config = dict(
    n_layer=10,
    d_model=192,
    n_head=6,
    n_kv_head=6,
    head_dim=32,
    d_mlp=768,
    vocab_size=2048,
    activation='gelu',
    norm='layernorm',
    norm_place='pre',
    norm_eps=1e-05,
    positions='learned',
    qk_norm=False,
    attn_scale=0.177,
    bias='none',
    tie_embeddings=True,
    parallel_block=False,
    init='normal',
    init_std_qkv=0.0469,
    init_std_o=0.0583,
    init_std_up=0.0672,
    init_std_down=0.0672,
    optimizer='soap_variant',
    lr=0.00883,
    weight_decay=0.0,
    lr_head=0.00915,
    grad_clip=0.5,
    warmup_steps=200,
    schedule='wsd',
    decay_fraction=1.0,
    decay_shape='linear',
    final_lr_fraction=0.0,
    batch_tokens=32768,
    seq_len=1024,
    doc_mask=False,
    train_tokens=149300000,
    steps=4557,
    dataset='wikipedia_en',
)
Each number is 500 + 50 x the weight over its row's rms, rounded and kept within 0 to 999. Layers, rows and columns count from 0. Numbers have three digits each. The size before them is the row's rms in percent of the matrix's.

# up: layer 2 MLP up, 768x192, rms 0.0671, rows 40-168, columns 48-95
# down: layer 2 MLP down (transposed), 768x192, rms 0.0672, rows 40-167, columns 48-95
up40 097:480499580534413493436546511443437570504476514522483507531513414508596466554505539516617507475502482510504663432559486506491487548465504525530461
down40 102:423523477506491499578508554484424622497439394507502440567515517527492510455535513557518454462542506497529495591540546475421518507489531424497554
up41 104:425561565552561566446562395409564428453535409517566560534522457453643519437519542426548441505500457482514524506519601523470546484519450517458514
down41 096:440545469530463517533469558547507488461471514493478522486480493565526462496456492501520490585460515566469480512547517474500513486523516441471495
up42 101:543624487557595595452504498509591547500498503506464485489421436528493519471556484519495533494454449496460428556471525547497406450512512485463460
down42 096:454539498468453438499470456532412482483553495491505557484444599430536422491492553419475516557521507533544544505530459411495595468514482475506558
up43 132:532547538554569426522527430577550469486443529538522426600420501464573550486425503429458531460442457481540518424510481580448403512458478579509460
down43 115:491472505431558473502569531529572537524493480504590526463468578456509527438553541528522477414465546481573526442497503566434536506552599575568486
up44 101:485478546540473531501407504494511476507566483495494557522424430548412559543534477408567570533557471557510607430473583545517441544545500550405468
down44 086:391486472452439540497515538439510438452484495542519507414565519539547458598493479479492479447551475503598486504477518477504517544404542490524567
up45 094:437415514459550485533518523480498567542533498542508445428548507488579450543505525503450493446468503429507495470451492519623491463530411587565518
down45 103:499532528523484427560498493501471470586558574541511473517459511483403541450533510496457531483472409455425550525459503594473452492521529505490553
up46 102:525517553527485494477466550432636512503530498482411526436522473483482457540508437568590544540554549548425551514483527377460530509545502416473584
down46 100:491567521453504489566538470582407485471484467474459504456560519586559518480531521473485488472452488469510479458477482516386484524411579523445468
up47 098:541407497508402505513563396487456433587470496484464484526460511480466409566556540493433584580535481490458427493541546604396464627550522471518443
down47 095:510519479494536437490481490535558539517511500538437523597532499456582499565533513492465441514510514464592404580640518477588532517481516469483549
up48 093:484533531642597511407534557451545411462568494459391541471444588561502489547509475586532539462495542468497565419482471499489486574540404497424469
down48 094:444495588528389470580496506550483470498438445506527550503544472455496487605559432555501422470443527527423487491493509493530524452561416524488498
up49 110:549433543454477538469546465504501568493589542547448393469492519569447558516409502474510592509560468461531500459504568501453540491395496553482560
down49 102:512550501557451461488506485551452428507504606446459557524457576521440497586560550471484491497466533503454497548485479540552473508501443495541446
up50 095:524491477507590451578511567432547604493525422489477509460518465521520579459427520491563466497554537452474534505538520476502451506476492551521509
down50 098:591526443444537604433426488506516462494411573473499535513455402453537506559436527470496562514472527457530445487457563407545514460508515491598553
up51 105:550505501481520407570452480560557571492548479501509526461506492487581511396460456511486478389473547484576506553489503495454556434432423515590536
down51 100:490513574523483561462391445539473457461518466507442514504476560460545495392507444468508512449543461473464590496521445470566490622484570444418498
up52 096:551472603566396562558505574480544395504523547473531431497494465477486572463549513478492532514483489501471482498421586502554502468505494562593466
down52 105:461506489534537513532607374394488528497583550442522610462481427459643461517451476473414495566470456456541625531441529501548501465611478464536517
up53 093:431489507501475495505472580486468450462576553541509525524575495536431502439489449508614532586573589490493385501437519515384486454520484429496476
down53 092:535515471511512518508462508466517608556483539480461432465532573455483495440427433454429475350478453478410562469543417467577543468519447542418517
up54 094:494588459530662461589498456539506534472521519572453516531411515521578581486503584458538515461599426497530486569452465409475513610416489445540487
down54 104:482580477521492519445535499458435447495529551573542537514501531457552530454591471535573585525472522427564507485507431417519413440419531559548498
up55 099:476485476525500489495439426567384486548520455541476463570477463500446465402505460473527574426476568556493508529455545446572599544527506420541592
down55 098:489570526588500460438508533560446476417535399473534451464544526461549438563535571487529485469532516418530427437445440430478511438490462593532501
up56 083:574545494541546553375497543435424485501560498516575551455521444426497522492562606507473476607459515477525415528510414465539563468535513594439546
down56 089:507514496528465494456575537514397511406485521492473505416473456593494519502509536491502555508497484519494519446478560585496533573539503449503440
up57 097:531499506574494560525538549459488433511535476513416454537556446476451520498548541503454552493549466479520488493488475476470503547450495462561403
down57 094:502384492471614456601494525501541526498494505393415502443475483483470431481498499497468478559482567528403520533517608523410460451474540461522475
up58 083:520538520494494589515497505507526508597453489464453469626503505468587420464437529522466564504474454429491474509440526663498519546552494493498498
down58 066:507481505506407502555559528451478494478509438530551549431524482515491560518520429379522520606498607490571479436467540409551433446496500512608462
up59 094:448523448459607439525493559545461460398516539481502583564522519461525507522514495481514473522514515495493373433554557600510541431459477481489558
down59 111:501484447487524511515506512518500469521560409504507525572518417461560446521460458493467392546496535494543502467445545510615529596489488463590438
up60 088:458416525465487528436438477492484403525505516523392479502518475552408457460562537596547502471579514436464476580485486520415526508443665516508480
down60 086:590515467472449479451511592531550561475466464525549490500448481384537523517451468392538512464431586476515495442574531599447469498617456547448521
up61 102:499497544573515479473488553471555476540433496509467513496511490488567471464554480457516566509529499505494472376431465634440489536511479530486512
down61 103:546515581570486368513523516483567494585422500552504530460450538512502533435576463456507477580508440533470430591444521555317472508548486426501512
up62 109:473412516531439437512493493523481535491506490498466529477544453498566549479542467585474539611563341538520481455451543517458480476468415543511466
down62 116:473521477512483440509530515501576440528430430568533471502551531446468510509545524473553560452458576464503523502467467516502621459466464499365571
up63 090:508559495580430504565540422414475539438420466497439598452500573527566496511513534516511506515497523480559518469510514411559439492499510555478495
down63 097:438512476436480555584474558504487438419498541406586447475457525496463427478505500482448562545419543464517503492522504474466509516552414471609519
up64 101:503492494502517463494505530508520506592518523461521531499518460493499512527477472517554458477460596418439474552497548585572452428511408536564527
down64 115:503493414522513548462447448490528502565485538490486438551493539438530463465495437457550581513500550576581424559461521398454466553442568463452450
up65 099:626489468461456488531405461465561458501433518437507427560515481486425482555418513542471575518539510442444506536580600476583409555405493465561510
down65 084:463554569512434463523499602488523506503540569548463544479440574514474544491518494475499376449527407450446505514506472531477531479548440501472487
up66 087:443516521453554527594547506430536539515531498517577457572447475474479625538503496393449532443464425485517528515518495537491442540550387449542507
down66 092:522441499508538549512504485529565405441473428463506454510537591480515486538455484590473456468513575460534530377533545607540584475491504484491478
up67 111:506528545609606496600496523477502490458548542512536474548508530477544460406526459501414476463538420532534546565468446452388477572511499481629579
down67 102:431524498550420571519547516545390496454554419427509514575470597601444453429409530505455379511549516505495470462577458534469555568526531542511458
up68 093:445538559399462569509465470529514493520560396507407611467483471426458498527439422520491497540523483470512372401437522513495494545428450513514560
down68 092:579488556543533473443425471475509465445476556466500476543492431511575485413545525518513548556427436537460538600557491524505438427477529516446474
up69 099:407510466455457507513530468515470541503566478480485554504507476461471553404502515417585521504619495529580520458384463425511473560464448425492492
down69 095:548519526517525533509533466566470461553508501442494502542479488486522411476419480640428465515501511570395457557529451510496568449510519533526533
up70 106:469563437479417449463530503476461466435539462535489543490551573537448539492477573505437581485480443487514560469480486499481613504463492482407475
down70 107:455536538504418481479460508527432474541486432591498534480511455353526410540585476446595419530453529463528493561487518585412528517455608515467499
up71 108:462444490513482521570450462471484525490586515535494543468482531544407528551410497514509469475457554563475492481579448514491535521453489561505446
down71 101:424564529554420414512625456565523476425445508412507506536472410505439490522627466548463490522423443469565435451482496514442447499523509490536492
up72 103:473465552468451486489569485462471510458489529500554510488414499395527527500393565591560477452536503430588487486528530571481456411548513582547510
down72 093:471573452511513462459485519483544458578424554448492454434598420515556522527607454427606493541528536463432494556528530463464561504525575399460550
up73 086:433546535482551414411513565463519422460504504501511492447495568476570476519612485499600417552517480541544532590571511482428512504564421494499511
down73 088:538511494483558501413501452424520439444538498495430393602481513458523536508427591469428521504483553518484539524441502554527399485518534552475466
up74 089:480548461487537435545538575509471502552404465545457545437546416496434468515488464483572547586503543531413562457514468448541533491511561520430390
down74 097:476568538518463435566442575433576415553487508535473432467434514493544448524549576481400513496495460542545590580499593499481556441462451414455527
up75 094:531485455550539505506467474550581452397522430472532509511460488592517524529456429435492484486565550563465588513469595506398505458469427420532512
down75 086:475543469505486537458444482486472549475465504528560559524504457537488471358475504547467450425454544437486488537551364423513498542541435517531476
up76 101:540534543577468367477544479424559427542508505570423518367498533531491494451476467492577533436530569516462515511513408535578566519518515474515536
down76 095:544504565513481495425450542478500467506459507503558520496619484397546408464548470455496540526538552533572500548542553530449479505411421420586447
up77 098:501473483457494502554438500512490542503480476533441533412538576464466534521594514452539525607506465541497508432441529528561423484567381400508590
down77 103:442531526435492421446496503432532584546488556504502493548548499522447489531519509384491558393526568557527551409496556546456461491434633563456464
up78 098:435402587464575519587379509509512485498522601544536509436495543366405626378535493444521549446463478517589513431443559538478486479521474461596463
down78 094:518557518482519514368396478528567441600457412469457495471514451477511546503484452477476487550488447536480553558535616421419496549503519526535543
up79 094:454469456530510474469493487491520524469480534429452520455497518460521527411563536555412533479430488568446462427496452503437460522501477438419505
down79 094:505556554526484578542441464512472421501440458489446533539494497565423555458397343492506513555433404464480581542567547514538476459445503532479400
up80 104:603451469505545523415390378503460528531536476492499476469580497486440500522450532404525570456524452536578540497502487486456463519488538464565496
down80 106:576502494548519500580585451597495542466551568419486428503489457458497509452503562450482504587493472499531547463418518438512478508472544531483528
up81 102:566561550499507537484468525574561413531480379556480502555537519543465578443443454528437515526546545505537513647466521534491500590479435510522525
down81 113:526533456507531473471523510427508473515512414565514480550496479443453480525501539539456430521607507570543543501495496499543392466605371478460545
up82 093:473549466499487526580584541501483389561502452461526515357491472416575476537475547546521435563447478489581488492523493488517485425419431497457537
down82 087:516437507554463466525501504506541480487500491485472538530488523655361582526511541536504610540554549513403431473525589420580505501499501477558453
up83 121:471549422517534577512593556493461539477552510535502475465532496474546499473539484481526592579486478501518420526445510534514510430577403502457561
down83 109:429433565541435470438448591595480539465534433427462541473509495473549528554592495468462417500536435480537553482553505507419453510493553573487458
up84 092:548560486474609489563506458489425519483444511573444494531558491464473456516447526516603457559535480502488550426568561514476576529514541554485532
down84 104:475498476515556555558490424524542595480457561477449424565405492501543426463579493550611501383475437488519470470530389536485445607526498424498529
up85 103:545558422404598506521430480515580474462528462466521419556550584526586501381399503553489544517550560464473527595528470529527443532593507470466491
down85 100:563458510511571474460507523502512560468566502476453549364434529468492550524456521447474370441492447440471507469496511533492550529485506544522473
up86 101:548557524503525503585480494555468473392437488491426485445497424418414522472549433462533560425551540520509448519528532528404528460408572460486568
down86 088:599485526524483428445537483430475487485627516553484521498488568492489509549420581546549492567476525398524530541541455555607535479503473579577497
up87 108:666468484541544403499500495475479503450514508425450551514479482522406559535489503524503580529477503567475456469499482507543435566469376518550537
down87 115:431473497545558544582479565539489517537422496670550442492492478432492501532496455474444499511506479478543497459607513412473529459484535469541462
up88 098:413514495488514567498460475348506563486511530441528500447454504494383565488520517611539516455489549522477556494502479499552501559423380558534475
down88 096:494506492462447444398435516531503478486507464547488430399498499506469524526567422494520426519566493466535459488602487513532576445514573549536508
up89 136:416516494489496573580539537380434455563520582502520464541525480514491502482507513496478447429517492538531496505490456488515597390576463525450444
down89 128:535516537455469498450456548542564568478531525461530516508552532444451536485555495505445459481577340535463495390434537543394366527536519520510474
up90 097:477515500547530487461514453409569488453497400497524615534541532521575491468485542519485521567503476526411474477575552432532480563420445465439484
down90 091:509474586482463464550527484513510499514466590472464482487525508578525491488482485549548496477473543526521477465442455588500498450567483554563542
up91 090:562563535589512527455511476516605490606460436558478492579412511548566501576527510409501502483490447431477540459496435458560534473424473561548498
down91 079:547473526569533581494593478539450409477521519615518508502483480554533594528469464396481502546399543458495561431477570556566507482567589528526509
up92 094:475545575532453546459492523429531497498471486554521562456640471514459432483479540411498473543486459500585483555427460471487399578470489525546520
down92 097:589496448443541482603471496579532528460570470438463420613448546436544474474489540453435525520464557556539448477569519519470473495488458525494509
up93 082:542439412613502473482512454487445547505543564493554510453464469490523483501461563418516569435526533391499476578513576456410494553504466479531468
down93 081:489558484461384513520425514468537445427458502613580479512529476453465513544520549472479531512500457491559594436431520502495408434518556606414547
up94 103:512573497539490457458490529418631420483579431494454549478506445460476436476514522570499470436540520464547575512553478520545591513463471600582465
down94 095:519482536499531492522468465506520455557426594454493416466535541510457508446510533550497501436428528557489474438482466381440517520499389506463495
up95 091:508450524476523507410487407539555432505570596484543561504430422416527481495510514494589572485557517464572413455544515556601476478538531550466457
down95 084:401590524404477565436485546550466509597447461498464471484503530545464448475473466508415485500514472571476468544497520505448517498442494538537560
up96 101:494444458535534482511530417571516423550577584467531622524496473479473530443549556527461512516527477441603515508498514540522505522490426457553463
down96 105:503512457484467440439489534477484539446572551449474476516463554532432452581459574509392463474568498549457503397470461586542539574514525538524508
up97 122:454524524521490508457544483438467562510499465460484448564484447497413552509498511541453467462528553519557483480391528448335484531517422515544555
down97 117:565520496507497411387509517430497473465508534479528534509497565643504515580426429535546443489557412574523515503457407555458480470575423469468479
up98 099:467458565579486509505463606435489505554510447616397432454422502489477495445607489565399429538475422546531552498479431503467502434474514519399486
down98 101:530365538425651566441457423496554535457484482427458498484462583537507463500547488537474608442484531531468565510636535397448517439463526394490435
up99 091:592551468490542422462469439506546497478587398558496594497426525490538527478499473538524482430402505592404474577516516483484517517493477597478500
down99 096:445505531477421523521497468526521548495512469522453614537519473471542529527605476448583467559495508467479467480453436485629537518410495580574581
up100 116:598416560503562461470409477535549573522556440604469507442475458444522535503467497527428607450528460538488469558548572582491516420457459533484492
down100 121:476457478480459629535495544438463493461558474463456499535516462375452470465574390511465498471585540510472510461452475578411594512482463453421400
up101 103:439506507576421517519563532409476515521487458529516505566513473564549373500440439495503474533523431460534556560472396537496500542473499504497558
down101 097:489418499515500473472453591502433497474543446462518466527493472495486513489383579498529447530478529562498426551471497449444492561527531519473500
up102 131:558449501530524613524441544458526541513497543518466474521493470605424489531580560464520403499616489584581512436505565436548471415504465496551525
down102 138:459446585517452548392508520405418517456483522504449522480428486588507569523579558513609472465577450429497616432527555554459549500605536500502466
up103 098:609516503500536433505542495552591522567565526551525451431611568529464487513486521473536572536451515525503520528497563457536608504431456551486469
down103 106:443520470543448552489609564550437531493435443498537496496463494546449489459468521509423479466551525479554516585446472489442490428558467553499560
up104 102:482529462592496542409517464443486458442485528532426465422492427432510504507394545503466528504589454598588497450520513473530428496390582500533540
down104 111:520483489489550420556546438642566496429537470468513470471474413473550572550538353464561421465504465551415521478476478471524527553454564560457430
up105 133:580429481534473578534506513511496505500483491539582442506480490450521449464464569551544553505553448481523534501412446578534521438586473528487511
down105 136:507502423526509557445641488529432509541512505469490529474429468533515572458474420483405571533568438524508509527478486524428636507452423545554519
up106 101:470478384570466427487478590492521494535385480499560553411565416479505525419467469475588497516560411475584485505520487586550418541515505487476457
down106 098:508540464500541431524527503444539510553441515504555512476506530560564524507429467473516496402412472461479455477543522385510563517454434561449489
up107 119:506430459541577512490482453479506519496420476507424537541564473508517538396595438581487584529463492502455508505593491464536398470447528478566460
down107 119:478510504488520549525487433380514517453533563549521433531462465529508471471516515508583502538495422511528511591429449432422450427566472479506404
up108 100:508470483481525509472466505498565570482490544511465492437509491513390516532540449529448463534605509488490551545538532529520444394599537565541475
down108 095:541533472511484625468542418500409562465515465451451545521500436486499476507497489548499433471490435552470482528556510461461530479451456573503435
up109 106:520539553462497572561448503593481497527526570470490452553496509355473485415483455492498513534546560460545462496451424570481547466453495523504486
down109 109:484497469562474562501513500558505568518582465452486487494511445479535533388531508500526544527486424496567504514556426506495550527517547442441486
up110 096:518530448471538483411458515511536495513602496403518547542572472516553495464531502578534498507574509483520525489547508485530560573553498511537521
down110 106:505527530501583480495519442463560618523603503498560579459581386429457539451490515519522518504535511480555416578519512434463433504562484481550528
up111 091:443530590554499457501635593501428573583592513478527524541410448522488500427572498431453493435500392556473534536477454526573495470539563512516523
down111 089:472487560508354495534602420444528487520418511433606496424450513514530369505369502512552586496511553450564456489516527523486477474499435557569493
up112 094:443528501479560493617482542572438481446567605432419541527535513474446537450467500525460555441435455549576487449523575515466491504525503445625451
down112 090:540438605573411498484441540381519453505467447491543558479573484426478547524551394524559436517582492449366436577530487444514497450458474564426556
up113 104:606481490551487509502480453563503601474570486487478479471506478496494367436435475462613485542547484547428495592478522402518400446523547559472516
down113 109:513457537467493513548505526581546495475535432477517453441408588521438555478458610519495399510432580515460483610512553495514501446607480542590536
up114 098:559520587462351442441502445472618443563502484559481528487470577507452523536444446533511526482604505582516486505384520490528499520486487540417523
down114 089:379441331488580473499384519478509536530442468496516503480497491412455459483469461451429516453477412525511559557493510518434513488465540500503491
up115 108:505584509475474475516580501419606551482581491495492577472523482537377555577496489553526489529404441460524549470582483585394472514443477660466532
down115 109:536584466593556352531433490567578544490540485496501442521557501548422583538530519526606495456504520513542487458584512526510517415557476463454481
up116 094:397428479526577476521563590417487497467545477457492434473491471529504564581578467466505449479444479474488461544537502597459492560511470497450561
down116 094:551438504535540554423448538488439451451609556557395581555488616439471551474483537485434476485482459535577482498421530433487578354537546404598599
up117 090:493573595521535497520513563420482477534533391496478622477460509482424517465466598379562580450494503545586564631573472519437466525562438495542575
down117 091:520415469513503468470417527556547525574445498423560409496396555586456524537523567624511560433513482455458425499534500421579532477510582489505473
up118 099:403530443481422489428537461470531463571554433467467559490572419558536515515533459463491489409521599521474545537497481449497578487489465480487435
down118 107:431499598550431509476509460473437443443372589437467536554526466543596527486428514534420526477507464506490488496435469431526445542406514491507459
up119 101:526560521430470506507530527524540508529649525541434562474421510293558513438538566447460450470505486411540502542427519556471502502550465440479487
down119 098:502482495533484439436411411469499542471425441474447498530560528545494535498490427482554509433563469478442450454531490453500505493528502509568579
up120 090:436476506476542533508464512551532520528516488425453404515451497422467490476558420529347519457591529580446515548480555494392469506459554479506503
down120 087:558573489555428444517490506591492494569466521448449580551569495563486531498440512500530469508467490599492433456458414478426459496440477496560479
up121 090:480522575390396494541586565495448525457513473454489470484530505477488510569568580478554458540417585539475559441510448502500503547489418474483450
down121 067:515577528551527426468537495461509503508493584566512520529467548570509456543473477528474467486590427490499506591501552435582528504535541507545503
up122 102:528493438499539463518493500596485453550460417494523459533550518476424499466417511455484497572481525480473480523430445479489436583480543570531539
down122 103:380475446478553496450551528435442474527505472451514428490462435569492472520491532448515535457506573535380554452500482481537510468463464398528397
up123 100:482432534523487482526444500545513459478534598477468481521490536508531562457505553481470495478566501514523518459529509477549451555593498516417573
down123 095:489601505544430554493540500556473483434375445510532505515522604428498474522441567520453448507457508475540502408455555608428519487444545522552594
up124 103:504442457506497514524429530540555373444490479494517542516470498451517558411436475427598429450446439477578521574532537595529500530471522491431489
down124 112:392500538453539551511479476497449478451530531554506524512469421545441522518538450505417538602533427575513505478385439514464451488458543493513521
up125 100:553455563541473520475512393571521507520477483524526514446409553471449531585483597483502633536541402523451492504470465575511516464600438490427475
down125 105:496465534580438460486454540491467612498561520516553512615388489434491455462413364494429497481560560476581435480502524508486539495450467515530567
up126 100:484553564460441559455584485484557547492542432486500484566454573492560514481517524478451424471493485516502526430449509542407458551521556556584542
down126 107:529532390535419591409563515567539575577555402542477567409552481493542556463542488453436465402516529510433504512453504529448501525335556541568510
up127 091:494544524538575559514529531505509526489472514557456482515540468434469476540453511614439528582495491534499439427471485404462429541466527429625560
down127 096:490506544546434415498385642539468513483525536483557478539527451568524530590577586510482526577497498439536438474549450437536560441465535527460555
up128 087:434514475576458583576484480534562539408573538508540483521464596554385543581495558597517475552413479561478518495482520471595638379436457496431520
down128 085:525479567671546499501496517452601470540614558536501482521453410516411574553554500576501532518488503511559480497459471441458463469486519543539508
up129 121:506520485495463563479408510476519532431427465511461436559594479593513494467475414481560419622523401525526538461499503515523456449486586507476532
down129 126:626517449526490585508421495565499524493456541430520516457527566494456504459525455472595476528508501593494553443450370516510424523488555453471505
up130 097:548501445500517414525507497389546542496490379405585457464566456512483493518541507461503555592499513569493608507406439506413486512524486430417497
down130 097:429420494491501495577519522601535387520506542449452495488509533514468522464505521522410461425505477450552451542422493545488490454528528521558461
up131 101:571477532573543450524469583592479572442457473523486467558499494467494601499584505540473413525485443480602476452441585580511478484507554511559495
down131 092:486489440500440543456483523451525494463554521541416569526457492602398510418577545524440575499549440487466539495535491437508572490538423456500458
up132 106:458472541575530460574452534494536569469462497447444408518607544496458503462476469477529497537536448457489469434506520488432428449499496534410362
down132 103:436618531485500536481475506567513483499509421421474438440538512569532514539627470431429580487568481496494414462530424445532475486491558429478509
up133 097:499458483560485537545609486490448569449568419546473484463479497505506553466513458430590623470543575520597570478539622568471555557475578425533475
down133 081:598583457525466488483627494518607465509496464451535508510557568528473541554465490529504445456476462482420497442521417447453474546522501538497532
up134 094:431525428467515549544528418499495525482559443499477449483560532498433520444466612505449503507510473517488523526481522478464514519546472504417451
down134 087:551515478544551475469457566541481502456405557493509547439536476531589528530527542507500507503511427475491470565571458462522524512451439566555526
up135 093:495584458486497489530500466467459441572536517464410531563575530513542517489457497528437542506445488449460495466493429530471466554529515467542491
down135 097:468435394442476502522535516462431505419539495445596547466526505514453599518423542492517540524469507561401537504390542451450590425457446487623502
up136 084:501424517422483423578528478528394550454442558521431504477488588493550476447492438558445441519608577494479516481488492448486457538507470482494499
down136 073:588528397473486511537504492448423489460500522543517612531486571358606446475511561462554460552482514531609573505562451552473525425528445544519470
up137 095:571469376420543503454513541483505472439489469528490487490524444548518474464517511486483504427514554505594520414484510556564383482441555453464507
down137 083:432495439511530555451491507481415609554498463537536474533472477489563495465490532432500542444512430535451455483503577444522557489578376513554533
up138 094:396540566483434502474484485563540451494521470468536435380544465522495544469615523403538523485436443529482540476435479499478506507463505564510556
down138 094:534419451538513544519495545528630425470470526477490402531499514571496473412555527537462554555432400475541480494526539626509595484480623365488579
up139 106:470504518550507458569586436457600463453589477505538569502455560510515519478473468451498471498476490459408494578487513514404579514530447516488513
down139 107:508515514522565447463495512575489554505418503484428482582573397492483512508510501539602553483505571436486418497534492455558552586541533455535493
up140 094:474516486496549438458502487496513487520466495537437557437553428528613499490408431515538487465540539463422511544456512578521453440522554570542441
down140 086:522532481446476470407516561531444443477458501483450463506529508457450434420513525449438450417499547538498399472514504480486473510497415429560502
up141 089:444437483587455469471516551520484508503571447510506452550535508475411409522524509475584588497428468420538553524513474525422534476510439469351448
down141 113:562523541514509490508495455525511486535521576478521515454534494446590506515460461466547424581440590565473554432488477531544572493504580524531509
up142 098:541479505529587564519525564589462511512483468535467455516437549502438506477530492464559557522470502533558443506477494537428492452459500485498571
down142 089:569496537538568514477477407475524464586406490491456475549432445524481454526429446496514527443402551508460418511460584450435483439504503513507460
up143 099:584524455486546515485485511511521428472487415519520508447604519551600465422493478528519602596534405536497561503409435463581508536531410552517468
down143 092:474470527491512463519475497460480571549536517491589474575515448564426492455511509524480488475561477461533578549421557536427445525600540530534544
up144 095:501434467475501494473494462491518430537549512432474412472519504505460435423528407510515531510590505538500565423392645514548405441465455468520484
down144 082:444601514522556519588517468496585510564529509538523513468512541482566489519493506513494540478454483503438423580578413505447537496550547504483494
up145 113:482503509449510496591522550425550486488469446500468483488534437467522510474566537471511417574501440443459625604644548538551463432474549494468429
down145 114:498471553575462410380424463574534633512530559466451484475502426514502531527528477522512518518503475570448549562410455511542488534492505505419539
up146 099:507467515524511584557557576466436492393472519524532532598573479474410474551479493518443534563450440386504446481517454523516392469495476528538458
down146 096:503478526571479486530536499571521484459467486448496479536505521551529477381404487593567484564502454578534467439505342485534469506495487429567438
up147 092:470463446537477403464469465517545497470496514540548468560475604546522546503494481535415560610495461503586514452436514546484525510514490558493525
down147 096:569487495522580563387456576449513437505420564448511575503496485607462476498495567506460464558541549429464529475526479464434472514513479496465532
up148 094:430523532488517484396511529551463520551571529434434542437602495553476529546473470451534487489537454539575435505471484539515470490478491535531492
down148 093:578505469523515514422474465535520433466500554538479484501445507514516501443367421545481612586502569485483494530520468483447509532531528524472369
up149 090:502635542484499491485475470509491420509555424519565488490499516547573552493475558376544528427539575443408504559444519473484481502558523537452531
down149 093:578533508513492467496514499462520520491509539555541624504562449464512465510501488596509527506490523578508517473516538489445450474595492422563498
up150 085:442468441421506532450424520423575467564467453527393480535489494419434420485469474501494509554572491524512510546505573603540447556483601490451464
down150 062:547531399490462483487572474490449460449454476503510529385457510541563513500483521414501516472505515387501441510444441498490468404430463477516464
up151 144:505518509567479478453429478504523487505506456437392588413478564478495495578451401550559489521569487622474500451500465517564458497586452436432512
down151 126:516478489494592448526524527507471507495542518578456500446454479539470475454517493563497560517463509486476534524524455509551553546482514419408482
up152 107:549435546547459567569531460526474505448612505530588534474565523510499518514560574513555473527486407629537591516432479461468494468477465470462495
down152 103:480510562428534455484478482372633541511661551528559480530469505540505450514567579545468456546506482546569591579379542501428501509550562633489495
up153 101:486537529490436521543559453542553392413431452571570580526456512449451551437471528482520430375472523449547475418492464496467471429440537601484556
down153 107:469601536481534511540448479482467591513502412447437517520438443444596539541509615495454493552478492465486475532461503456508404451477590518378589
up154 101:427529485495455444488484470460533544495465491462385608538559437529449385579661580452508467512473455424508520578581497534491489492569520522456570
down154 108:546449513496476488487496496478512400436483544481473454546402496470491517473507518442515433474494556612460545546402481582517505457498583583548398
up155 085:437498507493412443504632532465485515531450535572444470566520504424484436449510569435521449466486464508551429444545416489503530603533385473494518
down155 071:566560531440515538447451500618540449423583428540556542493366519510473515496524532592541482572492436485555519503470503441436512512556566595468477
up156 094:506527542501414575454527518517536349475615554542493499488445494565462474521513580463502482494532540582503418477507597467406586557455534509498464
down156 086:435466501512560524622482536491568541526517507500402468453494545511483434442527503543437487487504469543446434503538533363554514501472451462516468
up157 101:539454534442512514446472548440527509467423451416415532517534476533406448449472524475425485422522514491500533492519469445421545463520494518476496
down157 105:499562541493553489589465506563391487550502536474548560510500466562469528459465482537577510514448558539487544518541553507452596484515438524448498
up158 100:558416472541515428479508480484495462586469568568517528483466527558483594503525510480536506436527642535594585508506461526440486493471519482606379
down158 100:461515559450555451465529449530387499420468448485549427532498557431518450475474579539426423493520507530536506473422545476436468486499483579388589
up159 097:528510556505430428517503541526468506442526512568508525440607527455580493563522487459486484444543479419560521430482427480513506662542466553439477
down159 089:524523565509481534553474461478450540526454497536525483501502540432470463506603532524541606385548474507435501474522394524552544566442462493510573
up160 090:586469526557449568510500503521447527566643529592487535503464476461496429534456551467445508505413496470449401534447450488502528449422485513433490
down160 085:500446460589507468427537529467473491478567491502539450472479503565467424524553500527531444408554591448576532472414475481617530460571503500542480
up161 092:434579421510443556609541457509501559498535398532522563495516488601452503641521513526472526449534507449514537542515478473521486478373522544523516
down161 093:501360468492561468463529443449513487515463547545469536542443466430510448511529653521426552539565473497527549566463543495413549507582498495543478
up162 089:442541495532506491533425479487471449449480523526621410533574553561535526429459533522574454423467516442544557528550498380476535478489450549484431
down162 082:525405500479460483478497488503597489497542534472464523535457493470483523511576505593457559491520501513472474419431498509498454465516553486461553
up163 104:544542501646488539489492475440592526560548492381502475597497503456480493445508446461466487495542554433616525490397527555491443467478464472502517
down163 114:503575528490509481419499472478492613499515512555507517467574431466556533524474504378561417623503526542459557583496521419469463514445456485484541
up164 099:454569559579471499532489391545547516516563555492384420476497510456457580510495492505538502481473501564536495444553447523518482518570518446465651
down164 090:528512467460517445424516491447530511417485609520584531492466514562417553571564451532505480436494549435485569451482521392565485420587538584573425
up165 089:520524487497422511557541446459468518488468471510481533455529430582558523555566609546613483542491487486529444521485453474455503456476462419532510
down165 092:442508501433519530523464505431578514561438451517567581534527453397504501470355402510521483602474447519557587423405544457419519477485534493466484
up166 105:449540509537490464499443477476501523500641449489446537582546504420504536386455464539570440470498490434528543556466504583492507447412521473473526
down166 110:467598496440564449468509456409530480529469443499421564472571510544541625559534496449544564538413461464494410566532432472454450505371475453494536
up167 100:505474532449476551556486448499426470536473498506475405511501514636546486561553476465578576495584458570492554595491505525483507462531494580510523
down167 111:481535422423518568508490463525481571568480490418500535552581517456567521490507480546472470446485461521455490409425513567579540469512498533472442
up168 096:514535521469516408536447562511411515374515415561470463435523447551491447501529502458582506466395522448502531488493510529476561510482427539471532